Each number is 128 + 24 x the weight over its row's rms, rounded and kept within 0 to 255. Layers, rows and columns count from 0. Numbers have three digits each. The size before them is the row's rms in percent of the matrix's.

# layer 5 MLP up, 512x160, rms 0.322, rows 501-511, columns 0-79
115:163148102109115067136128146090098098113111127122113130125086111111127142135138141117123168111095141103168161174141137170144106142128146155131132124139161114137116116121149147154130099112107040150102092132112155083132151136098111113103124144
097:096127135138160145125090149124126089120120123184138157139093132096147184111127138093106126160102151125123132128142126101121108102145135145116100086150161091144121133186125115140107124126138161167165057178070174119133139147090139126130124170
102:102138081155143115116126154151129053108164070142126119108111140120128125127126136159133108111118136062155122165159135128164145150121120122135149156149138104177119119111132135109118120131161156152102132100201130142189126160114135104150146156
107:117085153124146138113147127098124122144141092130118128105124162087152175164123120104148133120111139140119130131114111145192116092146115101132116115133179132173140117127167110126093099141124129138129088128156178093173105139150126107149124159
096:117119139169125161126128052088116151161162121108161114162165078128108126132147126147125132107109136122112124157127101128151118117116157158095156129124150135126125148138140137134144133124098110141151072138121179125117084147093107131134129154
102:099140166123110105115143122172156141178121101102090082070139137107136120133154119087172137100120105126110177122148146116146103097132154141116110156123115137148125146113111149131083131139115107129188099100100152099144115128111116083125158158
098:139108133164109119129168139177131126124133149100146167108128144144168141185134090132157129131123141146127145145127104118167124178113136152109152105143124147152146173115122123094116112120136079131143079081112096097094099116107143177149176158
106:109103117089136143157077079087160131139116151129146159129138103157152124112082132139138126139082148116098149108145138090119113146158117133130145144075128138133100139149127141109132118115115107071117178136111118150131147134136141159120103099
103:114083150155158126165134190100131147148112157114165132123121168160161118138154170107162131104125112176094153091134135139120094106141119137113057139122122074083109108127122123147134150172155147087147152121144135114121143127153149152169119070
103:116095131143121132120115115115135139108096107116121133096165120141087114175122116109122084087126145144152090152114158113100190144093113112134107140148128120136120132141125103131098140131165068155140150083119135128142157117118168097153123117
088:116125133137158154119120097092120178141104146119095099120071081111119121130115123110137159123132104046122195127123133128133163132124092120147124100135159123172133109102109142161128154151153118098159136112101130159102126112136094089096120160
# layer 5 MLP down (transposed), 512x160, rms 0.0938, rows 501-511, columns 0-79
105:152147144106118122137129125139114130112124123129115112169097128098116117130101139166133163095080089105135105118120150078066128150124180141075155085159114107139154153124117147141120145136175087131158093118161172137178112126146147111146125090
093:155113093120094143175082101124140162094105092122149096079144102140165142078140100104135130131148123102108162138153078096093142130130144119162146126137120100105166158101167141070126134145163171119108127132128114102127134105100144142126116144
101:146122097133105120144139129139134129113170132151148119117139113086116099148078127134139128147121108125159101148107123100150163185132167109181157127124104130132131148107126125087114107130141152141154136107147161115117141148117124137112206110
107:172128127147086094085134137115115144126166147117146150108124161104175133124116149075151147125127152152118162151151139109091143177115140133140108135154139129107129142103117105079139155164146123140086100134125107121120133087114135108154144125
099:132171146150106174217123137177120125105153103114122090090161123138145118099134157149121101117146070131106156089145165122153115110148173141157156115115138169133116151140127139143115126139198116127160123175159120131141108146110118160119136125
100:078131108118118148184124134138146144159145122120137121171101121144129109104125136153122139111117146101137146157136147129129124116131138176134137143125140103109122136087127106134112125170106089112120161144161117106109128089153146081177150144
104:143159142153124145086124143117158114111089109108125154137119179107154107125168139134159152122148146099105122097160134127125164139108106139149131149128162075137140144116098115102139128115147166154172153139145153097155134086140114161108136040
102:121128145096111131158113130121179167146176128147098151131120116150122122109117107161114106130098133130150165119106153122130124176152108159132143122093110136115114180137088121161140139132121151119142172079118129069125115108104121182129120122
103:202152131114171114155140128120152159056126123137128119108113115112144154097173143100133110083131127078123148118134118136121110103140161139165092098135122151131122168128093107130105131128168146151147166117112127074116082105141125123099140119
099:172143098183186163087151117170151136105118156131097138136136156142155107114105144095116095118128127132146140111132134113109118147126115120134163137117119155118121092118111142125127131139137103147106097140183136108122145156130129154116142122
096:101132126188109114145124165104146120142110154108130082125162118164123108111091130136130128178133138127141138151146125146135090168113125167119121136124171125166134124126095162132150117132129153130105132092146129122140128137115137118128173113
# layer 5 MLP gate, 512x160, rms 0.307, rows 502-511, columns 0-79
095:089122111188115142129122145103108135079119128138161174166078120124134146109137109129122139148145142135169175133125094150123096081144115147128059139123125149104097155147079133134098107150105160126125100160115118146110155112099123126084100165
103:097142109137124099143119094154144095090187141150130124112112088125097098093133117142122150126100134105119111123141120074166168132106123137132104147148133073111146146125124149119135154124156144166126144088180105149139154129114141123143154145
104:107154108157110137154161143137136114140102111141129050139128093116142123095148111175127124165135118133126125127129150142127148137126124128137149161132126122136125124132086101170134166098096116090094141138110117129116126124123113144098113113
097:156158122101123102070132117113144104091125104129159086151120078150155123105086126097118143124126102113087130147136108163124096138109128148096135134111117123133150138119164135156184156092076096175128141141131113106088142093102118149096137155
102:169145116138146124097139110132121093131074125124115082155122113135140102136114091140150121154136110132130079185153096151136114200152164143101132140182131167094140120164147145124169135128182102168123122126151154096126137108124152139104097119
103:097157105144169096087125136167143120141116080124125090139095161099117098089148088103136111129104077102145096094112115182136143113102147094120131159096082158131129143084114103134177130146103113146126118136136126121168103116125110125135099148
103:170163151152119114116176147136141128086081113084146119116110106106086115152124155113150104113127103125137134171111161140141176101126132123115101117144136116107130142111133113101169155120127154156106087127126134103125129115162157057156128141
103:127119125120096154081115143143145109135157134134136142119096131121123132124129124121156118100174125106130143145169181137150109162091147186193140089130123116115121102141157092091157102146120128148135152149150077130119157118139125133156138148
108:091125141090115100110118106122151184163134109148141120128124117076135150127150134129143124166135105101127146130165105125137116126130097128107118119085113134154105135093127104112147183118141153100118053110146169175126152108180107122116128132
099:133112145105146091106094126152132128136169101143133128135124145090137121141172157120137133197161122155115109143142122099078160119139150109109126152131101121073099123147166077117124118143097134143122144135155135109136148145116142162156068136